config = dict(
    positions='learned',
    tie_embeddings=True,
    init='normal',
    weight_decay=0.03,
    schedule='wsd',
    decay_shape='linear',
)
Each number is 500 + 25 x the weight over its row's rms, rounded and kept within 0 to 999. Layers, rows and columns count from 0. Numbers have three digits each. The size before them is the row's rms in percent of the matrix's.

# v: layer 3 attention value, 128x128, rms 0.231, rows 13-63, columns 0-127
# o: layer 3 attention output (transposed), 128x128, rms 0.195, rows 13-63, columns 0-127
# q: layer 3 attention query, 128x128, rms 0.201, rows 64-65, columns 0-127
# k: layer 3 attention key, 128x128, rms 0.195, rows 64, columns 0-127
v13 103:522534481497513502489470498490496520481495518502470512508485483537489491556528491493455486469466529491506498508460519471523519491472477520522518505431510494519507541503456470476534530481523494495521484537486481492530544480498483531542508509501520512537518521517506504472474485472504513509525499505556497506547492519494526524515509509478530452478499535581516477460480513452499534531473
o13 098:506482477497472461478520502504497516518474476454475492446525532528491487481515481483494509487502455441493508466541426490500507529480525485501494510542489470523504489556525514567496433504504490501518540534503469502483504510487465464526480490487471511482533488499487512507500495497499478497532498546483531487481466506500519500495477464507492524494533464501504497484553493549504517458519
v14 103:505487509474466528500519568527488501556561517496507467473501524518446511514492481550504454502497489466508495468496483538506481475561488518489483488536511463500494470500514536468477512493525434472505515493489537515491508482522487476484508469475486511462486492496504479487500519490484498512467523534470489547492440512522515515510504519531548501526506475510537502474474486459478497487484
o14 103:457498530503487509541444490500539494475482503526478475536508458503504519509559498476487525528473511508502534502537496490525547474514529492524488453466451491474544487496483500494503484484464504528470453488527458475461471510507512490494528528475494458502498523478522449499493502488477505473453445491530515503519480481500503446508491521500535509496519511522519481492501554492495506507543
v15 113:480522487437438524562467487478516532513520504498503530465492490481563486479486489499494487549470450509497466494490522475518517490496503514503497509481546493509499533512508525463488470489472469523515494513456513503516533514467493514505508560515495467461472537489498497526470536504532499519465509520515499463475465525499489538512507535533490482556497492481475510493471510534479511529512
o15 112:533497488537555497502462512486522507552523501490455471532513484532449529459447510501470515463495481502462538476508519513455479493529474498537489516486452478491498505473493517479489494493521491468513473529523461534486515498519538474461516479492479525502477487527452506522497485518487466495531493474469505492520494476494516488496459507502519466504506474505510514491534523453460468440516
v16 104:493479535453511506534554514527473515489536467515499525511501519502472530498531467523521559484471498487512540477521491527470498509503499538460458503531473508485523492483499512498523516472526491490478469494530483532519505512524500465453481464552546467478475518524503499510479458501491470509515476503473532558526477496511490481524531555520504476444499506509489479476473499493537520518489
o16 108:454501477515489494499464482537546488482517533538492498561477530505543480469507479531491484530491537497520506521479483494571511539490525539488480499495514530519498451516485520556513515523474529509540484521496507488504516530497466530485498539471488500512494531485502519507470507516466530528470520542510488481507490528439481492495492520495495480493510558485516496499541551546491502507499
v17 095:527543491481511473477512509516536516494532458515488507526519491508516489466497473523458521530490477518464512541516523494525502496508476494476486497510529504504522473473467537443487494475503466495440495423471505463488523548508479526508503552476491511505502461501513497476473502489504513525493485462531524515484451544531488529530505506448475476474507495492529478464505501453475516528487
o17 095:504436501522523466491499523474492489497480468502502479457501511466496496431502521513521481568480498498506496502500520456499523487516523485488499489525477499493503549518514468532529489503466539489545488584515473523473466534509472511492499467481456501451511483531505483500530476498497501510500511490519517470515486456483536505499477539465501489470520518527510493514525523447517457503509
v18 118:521490475525501523503509487534493509496464496500543479492495513493518513515464525508486472477465547517498478465485447475463532498470533540478453484510521472453476473523483494531466503472499520460514488513513475480528505510503508566517524504490512521486477505487552484515492475556510482507485541492477480497469525498501532461520522527533477512537520463431473479497475491485511521531481
o18 112:482511485488485470488463517543507550505524532479462482492526493481509486495490489535520530471511513554488471508532478466475511499528490498477548544512471535480542485500494472495468542561520508452513525522520512520503488526482507516471487490530479508537510519514497472514477503477509567487544479475496466504497488494530447515537514483502477513502470495514499504475530465511460471493548
v19 102:518479545496502515501518465550486543488535489457472518498502454468497487459485532485519538475483492513520494531499482514519507510529516488497491545492523507436530498460447497491516515501519501527511507532526532524488527484433534504496478491539496492501528513508503456462514498525485483484523482470530471488536513508499533507527507504473526515471471513530546521474487462478469515446503
o19 099:496536471521468521513507519459498483482485507487538562525479505485489511520486482496474427506458490487469567493478479466503471529470489502509488471517505494517539494508506465532487481484522525488495516458544491508489522559467493538527497482446482486458493489519541531528497499502481492540484477525503501500479511508483497468478493522496528517491484471458540477496515530535550496502505
v20 110:509477497466508480503470514501507532514514531515457469488477472470494486498515473526480537491517512534480459518470456462515419460507508465526510513456470505505477473510504486529472546461477467538518498481484485530459532481487492525523499467502482542528543524496488530502525550487498555530493506492506504521521507482478484475524479521464487517523486494520489462521548501509498514499518
o20 105:515522519493493555478546501467449519491483479496509466485513536508515542512480500507505451478509456454489495522521514471523484448494457529475505513492506498510479483494500486503501489544529492487440502484510496515500488536538530484503565506518492460520533483474502523525515456532506480471507522504497501515547471516487526528486512511526473530517499474486457535479478503474504566495465
v21 124:443478493505486512502535484431507493467535480483483507471459513493486499488489493519487499501476500503515491492439476521515478497524520502512472479484547546531508497512496493483551503509501485540533479524501518488526491479472482519539497518514450483507448512545549483534473459477506508531512530482506492532458517535500502514522499475533494501450512443540469519527465504489472491491505
o21 118:519496508451533502516497505521532519517485503476484525535490525546479509497516500449509492518517473479481520459497485512492497499495446514491518542510507456517528477503450527499460510543457522473498488480550480487471487484487498469505499489528512480518530499441451531475490508477521519476501476480505511434515518504465487548534508537509508551496476501501492489453515540509506469467481
v22 118:495491521478474461484473491517502522502460447483497458529491509491482492533502519489478463487511495469490526487534548514530511517500485524500509524501502485468500518494539495511466475523526548473462519530522469528492487511497489510496510487492485478486472464475488515487550532526439497514488525494507520444476511513549483431494479492500532498472546506433508524493509513540503484550526
o22 112:530503520492526505522473500452477516487528544494519495513484508475537518478472485504480526472506499511551474551496492463508517520536532486496484498496486533494509496498538510454530521518489446522514512489497553489499503507506507448507470505534488501498479496546486462497473501483495453556471504496494455509503507529526519522506540525439495479549510496485518427496464489467493495506533
v23 129:513538495500536501533438488469495529508512497539532524510556513511515481527492510491515477546490504494517496497476465496514523442488500534477520490515533536499445477540507505515494510490514479459454466541539497446502447519481503485465527506518494500488480512505478550506490490497523497532507469482514514518530496547516545519508513491483492500479481481501497545471507550517535510470530
o23 119:489522495529493480519493445531498509510461462480508498466481506530470510471458489536544536485511480525528508548506518533492507517512454493515490532514476511483534477517522534517490523501471523530500490496464508530500507479518465516501461486479551470451518495529489523498505489472530536470524525488509514502519493466519496510491509467483537542492434528543523508495535492525484453519456
v24 109:483488484484543479503503544502494499501477527519504475512445519492479524508512485510461500527487526503520496506492515546485461532507498549446496468493467527439525485493520507504532485514491496543467479508526508502485466537474498508523460452515524512468470484526499494528529515517495507490495483522512493472522546491487504480488510462480521479491466438568524509501516524457531554494486
o24 107:486559548504493493511478494509511506494510495508478507494481545486512476437521481509553462506495489509491487467508493472473519499527539455488485563505520495546485490501493564509511505470478502545450523453492502460506520520497519511520524518465476521533517508512506528503480505513509545492497497547495464497513506507483503489556499505469502527505519517476506476449450468550501504510492
v25 111:502477479518515481526462512501509501490520465503503486498547477525467525494492491440518547477450502526508519493493523541511461501508503467487475506488534509472461507515459505522513489518488480559506473480491516487462518479503547541521471466479490523495491579531498508524524478488508432495493508490514470500492495465495506517463527483483502509502521490525519498554472572509496498506487
o25 102:510489500486482462473519492551496514489474451491516538483469467450506509524523485531487501481500521481464494464491507455505494526499468524491493513473501459549503489503514527509474532520555551507462498501522479505511523527532431436461487536486505511497478486475503492486518464514478519481478458505501460465516510508494499495505496514491499486444499506514542529488498442485487494482467
v26 108:503469515494452546513485479477515502481462518510524499480484511500492520480487526475505513465511493464509439514515483510569509497500495508516498529521525504478511508475493523517521494520489501488498465539555509499507533489447497504463445526530551452520519483464492542523503494493474513482510491521494496459479497470516523477447509483461443442482511475498471495488473505493506540511469
o26 113:449481495500523486511498524479513498548527495507484474514482547515498487528503475502476461475484485551515512498512544519482554537472513465526450495499490517540500506543479503482486500496569501490493509477502513524514515559509506474536516441494475518480515527518533475458517540518505497551511480466477477521536492555501465499489498488481474511516470542472501489489514500530514477498491
v27 114:552468523469496494501493512493481488500491487522485514530518481515480482477476483491440508494533527511492473509481525505510518463473511534519529491501490504493478527527489528493503482437556516465511490488512461522448476557491499460484510550492507517523467457515476486480538505434502513513417530497507492514513495523517491494521472489527506516460524495470510509510501526503542527474478
o27 116:454471508556493490511523505450475543519532478500482495495527534486515523531493508523494460496506486501516470539533524499540469503487498518479515524503473504536509495509487556545515526504442475540485519483457476464500531468496517530506494510548508498488539529518511513547488506493500475504506486455514538461493504470504500543494538502467516501499517541501475483480526482482446465516520
v28 125:495484451486506486503508499508533506488542536538451487517460470464529473518477506510480494499500498487479525545478544490519513513508513506509532544469512485487510496455484489464477524452485509481517526509518500519491505517466468459509496481441486495494483487458480493517474511486498525520489461524471555504495529484507517513498526497510518421504493494575466521512494510542516466514526
o28 122:479502517527542515526455537523473528523493468475510451485538517516511522470499470459549508525481499497523480507531532486469468529474542454538500462512540513507506498491516502548510485465514481537497502512503528523529521474558507522513505525521492475518483449471464511489514502490485459489531521538512450488486466516482481507482484505517498513504512519476473497469527513471518495452473
v29 117:457513525524502532488528517499490472498474528523516495546487533496512471469496511522478515474524473478477469484486522446503553473536487534463516525497527503440511493481519492523539512501489534481492499530524523496519479503462503438416520509481489528553507470476505497477491520542545493522505475482464496506509530508526514518498495521507491492495487473505440470486507505463497511505515
o29 111:468511493444472465494448504472484502559528496514472447498493464526457525491500555489511472529470499524500515538485486502506461484482494492490513455553507521517499471538503487503499551491510496562534479503464502487479506482533525533558474504502512477515530505532498480505507522511496506511524530509496486498493509528525470481499482483492463549488469543470521488523481509533506471486483
v30 133:478519489517516519536499515483499527510536469532479493530511526553475516516491535514469521477497446482534505490431490479544492521473470499532528487564498510437522478501499482459522481517495506491468480482476509496501509530511511519472485468481495522510531475517499549512493497470511530464523487524530509501512529528463505485485513477483440499515494481546466510471539526524475488510527
o30 127:544499514461475509504505495499514494517485511538529490487494467473511470501492501494503508550466507542475450506510519471480514464508507472522480507501522424531474480549514489522504493500524487494523541499535497527518501471500507492496513501472502450508531513488443472525507521483517488487491512449496496453571492497469526481490494506499522502499483530486514528507461516563483491510426
v31 100:538547523440502512486504504470446486490505484515528499456481570494523530499500491495497501538495476530470470520507509484493483508516472507477491510530486512559563511502482466512498498524488497499470509525484519492463486487496451519463524509479476529514522530454497517461479492529500489473481501499496476471508515529486514476481533497514511462472529490560493538476494485484549464522463
o31 106:517507502526541499524478513516504489531512513545494504529487476526457472518532501456537502468479544485523501511509510470493476464476514497498517524488492523479445511529523496483466473511490524530514482489494493509494508518503523538510517449474481544466515485478481489508489468488518517528511522492488531515504506486506547531465466476513510531549529559504525429511503455541473549480486
v32 115:514534476525517521544482539446514555516509528471508537487490511482450484481510457498474479518504527481473507474486471472530465486558513494500483452541511505517479476524528500494503501495504497520485476492491487493516453503523497513496479501476507531522510502515514503497483472493520502510498503514465486466541498475428522535493485497474456536533482566458486497501471487435489508500495
o32 104:509496500477464527499526500509491500509518490492505448471479491497532479468514499517511518493503514485507542487498529536513503469537468514506566529471501504501496472553493502501502457490518492503500486451515477503490515527503477524485573503486515495478510524460469483502519563491530500490516517466515503528517463532524434484531494490515510485482537472568536543537531512522484517531502
v33 111:527563519557513488507491510520512494491511500491492483521494497503459523497492525502520457470460473501487503532464468456533574498501489483492490540475497517524526481491462505512472488493508534454514503474491532498484519507480502547520510508513491542508517468469532497513512491485491480530494469523497496458509508457550542481513537508515499490540484497512539518463537467494450468522539
o33 107:502481468460535520546468510477477495534481493476530482490519520514508478536488523525561534482487500523496489496511490479484492532462536474467501481475553497445528528532477451540521485496516474471507500524544517548472483509499519492514487493506504457503498509541517453504544520466515474533512506494528491522497539462518519478501484484530540513467490503512527516489499500461496547488481
v34 129:485491522495483524542496505511485452514544503478494515483493524518531484514498505505485494473554507489494504508467506514477509533493521452466502495500462538532501532503527501486502515518521497457511501504529469465475471492498512494498500477466507504509525543499462501509490488449520548488461519513441456454461479521503550493524469502514503522481493494530530528533536452555564491503500
o34 122:508491462478518518488487541522481489491494473491476469502551501502463475543482505479475498546498503521539493536506502506505522492520520527538482528495465473494491487486451497506502478495500477549480479457522513484506522510469496523473444501487552521521494498476502568530474509508483455536532488463547492527536502475509515525456476473534492507542489516488488518477482500486485560526511
v35 120:500521476501499520479474549482480514503454498499480493456512462509531489456498536467503510462453514495487482474510504477583524511484503461483543508486464528553509534452484482517517530513487556503515517507451530477505448499519497462491487497509485474483506529506489495491506492499520498484513504520502479494553504497462549515505488559466486510499481504497512516454495525471494483529487
o35 126:529473476503513503515553496517510484529488498543495482518528547497489492525493470513477494509489487489469496509489425531490468492490520528505509466531543474488473484474521503498474502475529473541519484513508475536509529499501474520505516518497503532473488475558497545505539540515550538541492492479520528525506530516576495484535507477554537532525502485505528469515498482501483480507497
v36 111:519509497464454493486524542499511497490503487475497487490517463529500491492484493475495501515495488446495454458537536516498514487497445473489528511508468507508468457509459498514511509500505511484469529519499499428464473523534489487510501483535475513509478484491478477444486522465462496508505480507484522539513510519540461503484519505554557519512484445494477552491540494542480498514486
o36 115:514492487538517521546490434544505556503488522520528482532520492516492474477519493523536452507532489503507474558449494504504486477489534503542527477499519487491532520478513534506528528512519480559492443520478522504514469425493498485490500475495484482470511525532498497528504496511496495504508492516521520488520526511504542488487527513463481517481463509510511475488492535474523553479520
v37 103:515515495503448488515444473491476493466489462517507508534533508545506503485505562510471494476479507508508467536498529457492530499502499442533527487483501473480470500431486494457540501453508517493463533489467498521441508514532467527490507487520473493519501489468486528497530495544537489493489469467477470507483530477501478533520502467534493508473516528485492496519485510506498522482528
o37 101:513529468519509458500553545484488480549489469470542505508538481443501511531507502546480459518485511495482540560488499473468448501525490545493544508483470485500524518470521472531531492493485522486529519503503478525521508472463514506531491514526483505513510508527451483512483464526502488522465538538502520490506498528510502477479524515478493546500480477487499493511542457510464499481512
v38 117:482519512469477489510522448495474453451505534529503513477510470491499502526522444507446524531498502567468515508501533500472491487519524492497496489523507516518508510506493518499504485540503536468502554417515490500456518515476518454530481511536474523521488496493546507515477482538477507499494489532466524496475511515515494520533506494491481507485509451479529470496458506532482470473502
o38 107:533501535504558513509533494481488507532511493491470516529461511463486490455482562520523497507507504471515493501489532487499465539505484529496479490485502467484427516492534464544494492534478514473495485536504527470497498528518518549493501504487546485499513529470515523450546511499476527499523526490507483450496521504488484504465515507484507471535486542527441455491508497475514517520521
v39 111:518487511533468489506506505489452541526510534462478499492524502478530479560535473502547477504512497492492499542538533531454521532523525500485482493507502549500498520498547509484502472512504518522518456479482485515519511464519504490449481449524501506475506468475513552533510479504476485489501514493529498493505517475529470521553474505514507448507506508476494545498455534503477487528452
o39 119:510528515462515508509478476491508530504483515489486498482499488524489495456499510497487486491503502506526510469502479520499505569482509506518509510525513460507485498529435489530464510467493518474540507480495491444486510502509477496483494533507518510472465494511501479490452466511524488517470473565497488511491461536509512464491494545447488402534496498514526484539517454524467494481530
v40 098:524506518524509516487492485493491512469465500480435509492527519498491467521482437526506494506537516525530492471529524456506514547498475508516500503477504530444486538450446499489516521468528491469505529507481514473504523498454481523520525502513470495511494496487486536492487479514541500509505532469535512527491489469472490523503467521512534474512510488496443481517409506468508499518508
o40 098:501482495478507508520511489496489581509493476475517482504489495499500518490487507480520468494506514456462505479494470498487515505555510540502571475510461550495540515534522504506478480509525484471563552491504467500489517534505533503528486521556476521478482471495502531483504474496482510487479523497499550473468494505518507473500528496490468503481457481475490499500560504559526527478492
v41 100:467467501521516515504486495486499511507527517512487529531514506534501492522514477516496543465483495486534505539480464505452514526521489520508537479455496479487466504478526497494475535514567507488479519497474497480496494534493508503552509563478499500491482494476478464496518543570441472459497504526454478522475492485485485492543498544513503475488538459483535490487501466468503482476518
o41 096:471490488494479524491513547452506501452508502461488501487481490488479516497484494491534511535466536527497507486462466481472490543521482514494508513470507536483481540504514513508539487524511468488464543530493496513497480492510479506519515542493533445498559500507487493534447475523514519499458484496479551536508529482513484533553499482492474523494495541524490452454536521469506524499534
v42 115:480537520488511530482489537515514452463518520514534497455467508541536535508471520508484510502503517498520508488531527552496493467466472501506452478490470516497462513494430516534493497521520470501505515499461504501470539510567470519510490466514497494515510505471491524497461469497542476488514544473470480489523532507534471544507533499442521498474517491482487501478498526494500513464491
o42 108:489490501494491462513476506544515479539479469535506524525492472508498453510538494507503526497471504476493505502476517484491496492501541524452505514484503448477548464474525488495456509511507521521527511534470465530506477527478444519484519499515494472510513496505533507471518465519466477470493423509512502488509482517477548476509488467486487523524506487509451481545523423512515513510521
v43 113:456445492522450508504517462493489502488494519472541482453467502530492476522498502496524466493465525477495461495519524490493460529524500460477477544471493516496516470505482509497528500543454547482526526510534506485546486463503482512504536494499522509551505488511492454505508494524499536506492468544508468519477518497536527523477495535496519494493519491494496525551485487463434521519494
o43 116:519509484469501530440460511532509488512514492495466505479518503522494485525501546501466504496516440533495552450501482521506499489463523539505549475497517468457491508507500498455525511504531482493479479432517519489501468494477501451522475482515481494486453535487525492474499489503522486495495503509478466487524462508529466478492472515488499516477507519479483460464506545533521482470555
v44 117:473477450479511527517542470520461500499477475485507493525488520508497479493552526482466485486506520533564510509488495515496488499505486517474486507477498486498490559511468509470527471495472545496469523528518490461486500507531479489495515509495525497483506512507500510475492502518525504494516485521494433450525480425499453514467545530501538517503499516496503511509529454544534526443525
o44 111:520559500539508503487503528467493496554512515505515543449520485495482507503528490500473476507465485488440505496498511507516475495499523483514518470431466536475535451519508517510495504511535486503468488485494529529508499493442522533507449492506525520536452552522500546501454465499477495480474508502490481547517512476527507490523456472469516489516500475478495483484498516512514502515472
v45 101:522508459538506496525520507501479533510519494501488430505492548543475507485515517524511489476525499515453476495500489518505555471523540524503544459464501506460524512483501493503480492537504509443482488454511483499533539507527508494509505511478439541517500448541500505511488504526465516470453530485480497477472490477483487479496463500500482500479517486496544502512496538519472548521506
o45 094:534484524456472473503518496514474533520501512473512495470541520465496524480504531471496507490479508505515493532512493492514525497524502503512487491500562477487487516537479511495541488492492498531491547530517485487454503534491503496515501542510501497530520562483503448505507481500503533519503452478524483516509486527489517453515463501489513496529470491548476489501414506453531433514532
v46 117:513478510430463493530508524494476493501495457494456491557520460490443491466513499466469496493477504496557521492514510485525456496522476468521482507563511516515464534522507487495492463485493506500481450462494496472511470524493512492490516508496509519492498495526515513472468509532491489477551508488519456547484511475466542503538490508502489500503530483520502557465492481504517529521530
o46 111:506506511512515511474540483451530495455441490502510467463480509473509507516489501546495471534484522503475506521480517511515533527483505513512520490496490522495509485494514527508439516544497502473504483508517492490509562488455497500489523474500467496497471527519485499533428533465498519489489514482512511442506475523540556483514490508506548487495466540503541468500510551509460531492486
v47 106:463485484512522526486531515513461491532482516504492479518470496531553514486481532512511469522484481525564518520482486484495444451511511553507482449495473490497502508459509471496498537483542536481507504513513462486551494513471492506494488511501537487474502478484510486468478485507519492489488487488485495456517434494456442467499528480504524478491479466522542502511525480474527525473482
o47 108:475513513518419517541522528495501511480516512520491494490508487509532529483495444524507530534471511494490527484521522502466487525527518457499494511547482497504466470498478488473494486525451503561482537512475558521498504532427536501507504495474507517530505551505485529480483492515487504524527461514497542524459503465520524495508444470507504494501511503487469482501498504475498508535501
v48 115:459550506468539488477564507497462485522528455480453494481479480544485526560483486521478503538508488497527515490503489533529496499514489493501464537491509498474493508558507488506504536507484509508543507539447488481539489508495489475478499480500477475466509520487511497535508541463489505488511550550500475471483537476483496511507460516467499527507492534483493521506480488513550484481468
o48 109:493486501470512529540504464507483469523437510534516520482490494496470524489492499474515514502473489481472489489491505508537477466530530465471494492486475471515512457503506509468475514534494492490484495481513530439521485525543514494495479512494493481504517477508414509515460490525489502538462415469486551503459479518516495516522482467540503492527514492492509519509537528510504539501526
v49 119:483537512489521511453489511493507484490479511547470530468528516501523508478505521493477466536496499530484481482471550501524531509501483525439553497491509564488494499524496507491524537526445495475502471518511520529474539510486485535542544462504548490509502512509503443504498487475507477510440522475469505460492511528492469502498503498524506509522491472525506509537509484452515529536513
o49 112:539462511503528535531503490529479490528516511474489502528520509498499499515468447520523477453536471482515530511473493459483481448540511487508499524540471476501541499509522512506472480464468480515460496495477476485481468536493499492467458539492499554501526493503509496507481505513523511467560505481523492527494521481528495472477461505507451508451545530483485486494472475541476495487467
v50 107:518492541512476484506475508494509530508474472535511473487552472546476506505525489479492496552491547517514533486503482509491481520493484478496544522483478513494499479467514513485467508482501524478499487447466487493482544459528492537513468470568508484515516527483510487543486504507472519484490570515503504512456516468532527489506495492498497480539519544545552519516531488540520473499478
o50 100:521503534486557531471554448507507494510480505480524492524520513413505470494454482520492518487476533483500465512531493507473552502506487495508484489479504456501503511543519496484511461468485512466476443518477520482522452526457464522490523490502466484478500503475532486502500495501547459481460484512502503505515494482504504510484490505478487499500477512469480528447505478452507525498530
v51 120:530490511496519537502461444516493485491463502476563509503488524542459444462489502469488539520504519516511524504538502530499471504482486485486458480519549479488511554488482502521514484485489548537485475544476492479477472497501524503481521530478462498498515526497504507502519496508533494451538502461521514478533512473538498500483485534502495486528527501469524512483502571470530494518505
o51 116:494499492530506495466524517496540520536521505555491510469445484478484504515510541522488503508469522489464484496518474477498509447491485504498506542472476548465510502526529513483498512487516499488513512461475523511487535492496514457493508468507543537486471471581526500507488469456487507507505486540487537468489514553513490546538475494507493485527510487485549493519515440498514474505521
v52 098:479524521495508511487511475495531426460493531498475561511532516490484512467505472479498496489441490502504536469554516494484499485485508454522554525488467483503506507495494519504513509538493548512504526493536503447517520480521496533528509516511526466504501528506454523494537476499474452525510514556491471514475523490491442493493511457507509471497530516492524483481474501485516477499461
o52 099:502484490525531471518537510518512506466487458513500530495483464508482422522485487521513490451517470487495495523443501541502474508476532501446490467491485517519448530511500489434538487526479462503485512528483508524483489517495454468495468473502520531461513472473512511530487541520466504467473498504483499475444497502475489494528494490492459490498510505512466471516508499485498549479488
v53 108:476553451510510488510499498503475483499483485572466480552488499521476463547530527518482525495490538484506512540452518456482520484519504496475490521496530512554487524508491515479492508472458486477485510466476480552504501462514493458488476464547508500527518497516515544505497520482497525511513492478485482455563520459510497520506511482494474548491494539518496498528470496487483495495520
o53 102:492537514486510497496523479479474457567493520486508479445511542491487535510505490580474487534483511421528526478489524484522483517496545481495501489493502487460498456501474527550493461504509493478523482525499495481496500483523490529502475532517534481503517532465488480473524480502518466508537534497510496492499515537515450466500500510502487551484506477489505507530472474535518519530498
v54 114:521533558472562510519516504512524541505515491479540496504523522519530491477472490524498533462491465451516521508500506512536529489506492518493527463498500513542504507507458455503498533501513502503512536500474459521445520508478523505527476492487509520503480491483513473512435530511513456483523482463453480507484506539519513499473534533488496512537506507523469492478511478478451507483558
o54 111:511463443491469476498462490482447468535509524494475491527468459492490515510490475484494500528496503475508481506470496493459533514506479493516534496442495534452534495499527472531495511488500499506503466505511485516527472482511462481483545502494504463487549506508497547554527519478496516541520496532511485462491500455460519491503449469548499485455519479480523466513465490482520506478485
v55 114:484499568499491494545503484503478504484485526490530496478540505478475465490475517487501537518444490470512523522525521506478495499498463475524492508477450519525566508514469495499485460472478533533512501481480528485547531512481527494497474449500535497516483503513514493475513490540514532531508478499488508504498543532525534455528503450516480490503523471484522505480449479474516475552481
o55 107:462517496520535536470468491478523474500508493521454485533514493509465468468510488518510499491515538511505492499548490528483515552484508536474492507514520526497469505507487484469542498532479451487493497505554460490515521516464447527489491488504449470478472459523499489509514485498500514518534472503503512406515509482524477475517543517467480486468505538492515480512478472533494513474482
v56 104:470520497553446557454491468517474467485476513527469498553479538488486515507480480502500478464507504505487559476502535510465491494524450483492519505536471493492502492503486537475508509484497533492523532483480523488508483498493507524499515520478462491497473502505482503552554477505500537542542457469507512450512496478508522534492507476503511461543530495491503504536506493460502473516529
o56 099:511471545458546480552481518499487507504505497472497547467500490504488509492534539537512514533519504516525454486519507503478465517515523503493498465513495498440506494512489485465512525499506436501514523493476507522464516535472516478493499513499549494499429480493486517475497502505490466482479547484499505512474502515537516497537533526519492562445511492481488534517533455493538522482506
v57 136:514444475509514489507509531508531476546512528501440475547473521492480522465486527464480502519469459508493497503474498497529504506547494505513505532458514501477457512516489479533511530534478472460511505563518525511520457487514526521557483509476519513535510525517461497467519543502532488477513503473495503533508542533487457523487482478527492483511492486495510522522482461534515506478476
o57 126:461563490542451537502511485497500503454514478485520479474490453486468499544515485484486505498527503496455496496507516489507496485497478483511511474516537482515517499494525506505485461513500507529494482498491490509475468501523535460474453509537489527504503463466478496567436517508456519513543495463499475524478493547537511483539526503521486535499523496523476483442498535501512497500464
v58 114:512517538528528491507517477466541473494506512473556531468544509472523509505501535487505496512530457495528534466489511449509484528471485481466498471486502492488504480496519513492539498533485528492468478504490494480461497525486501522512525489478496504516512523488491522514490458491514517506569490495445561488478496506518466490499508484543480495492485531451475458563493456528476489496545
o58 106:506493424514507513503505509505486445498510527509502525495444465492504524496476491489514554507528507499510500512476494523483469465530471505508510536481472514503550522530519457491531504490503442470521464481523523512521508482475476479489486526570517508536511475504516534461542515516504470479530537505494489509495519474459505495502515519499432469509477527505493541507514502525497480509447
v59 120:470486533476481497553492470506540515461543488522548519542491489545507503528541530518458453483468485492555480494481504509503484508491488481437509503530497536522475509511526489521488479453541481492474520496472486496488504508535483523521519542500490486502509473496474509497511500518514531490490510502454468511512472506509460453556544494505520470487529491524525510485494470481500514466545
o59 117:519498475530503491517505578452538469514492482502491483484497511524522457521481469542513504545477527496506517522510484479423505520502487523496526542496462455477528497510511538491517492577474467528483531506511533494475501480479498460463487500505495485501528515508494492533503482529473446480481517489495516501527500489471486505505446503483523528525478519538482487490494537503475531512496
v60 111:505475507564473523531488481533506503503520495508503519501492490511536491470515499518482514467493498525463462451487515526512500503473525457455549500514530477545452496489513456510467506474481514518509513528493505503566557490501527515533529485480539491502469513459513502512552466472480487506516486476423519507477471479522505496520501507528545505482471459510518503510476485508475511497496
o60 104:502486494513522455503518575520493512474484510507456508514525500493517479535489418479481479492494506520502517484488480485477498506460450528526512488523475470466514494500459460480513513523465468515466471520529505517449478493515498494459479550518532469464501493510496551485499524519473525514527493501528470519512535522511487490483481491456504484486474453521494551490487497503491484454511
v61 115:529538512491575470505485482509519512545500520516465472488535464523504506516505509534460501516501520507486513468512534497514504537444471487548507530508473453503500511469502513451464530531537534495498476511501561487500452492523455499492491507467492492473522489498514514507504494449513493501481531519450527497511501508497471486542502496500521508470483516470523472480505507560492528473481
o61 111:494477471515501549537535535545463490489500475558530473510531475463541474499468516475499523502499515495510468509469468499499511496505528486470470493515481508487501492530521490554474464490483500491496499529495484514519518455501504537527489544519497485484519494534491503487540515497490481534467471539537516483499483465513521494511549499483466499573505459551466529495482509492467458509482
v62 107:468523474520489504533532502536505498525486507490545493510487528517455499457519483443500488501499550488457539516501457452468487513487491464505484503493416483487520513492478530494502514526488508496499519506520508478498482537533469532492508482514518506514519562477507493518492501475500508503495486540520495519512434533473523510556510509480516499531482502468471450510519502473458518462498
o62 107:507509483447497479510506499522480496487518502488485497467521461506500466493540531546487510497515460462483517463510502540518507433507514490482502499465516528490485484502535456490503507479509483486486492546472501553516528499451507495534454488470457483492502467510556536519484497504506461502484533512545480512525500506470488497543510518509506520499477552531477556476506526500531520544523
v63 109:519503483517494527475483502464482491562483521487486516471515481503493468479491478500538484503487471545500438507507471494524492507541559479500524491501495495526485532520517502542536501461521456464501484499520535507522485497505496496450469470492476513511521473498503496528461491509487522438517534519482506486510515492486506527509495504491486470448503489419461530532526544483507534511534
o63 106:490451491455489543493488510505515507476509481513519485491500547478487570518488484507508439471494485486494552519491515510546495504512462467499512537505491468468524498510491495492460522511499493492494511507486518487488530482485528554475509511522566527482468493485440479494476511522545489496523449505504515538526508556509490461505473481497519509506444516525470451512519500515511512511502
q64 092:496482535501486501509466500527492537489470504508490522527501545533501492508508539490479499542532520493521523516485497462492496504495427517478487505494481493589563499459507509495499484476481501515549445499498496508510480503494517515503457495505526484553505489498531498484524493465475506466475530505523496484485507451481480515511480552476498521499514519513523484509536542468512465561487
k64 101:491485488478515529530470472532516508560443506501494540493480493457502516486541486505508526479526478502500515529509497562498507508460521427530498480482514532479471471521484519522510471524533470474460535540457522511495493514500484485497515518453497518502511524488506476518458442496538524546546521521529486492466469498508530515491510519492497493460490497510490519493497510516461532491490
q65 093:486557538506501521504502485522509460499503466503533512471510527500509505536459504503527518429479460499470508476519473456528512506500497504562506480524525481534483473488442497471499518467474510517528478465475483498488468496503519502528465499509482473529463471544485543508482518531526480500500530542523448508469464518497479483486498526503502501525515493486524496472506563495535484480503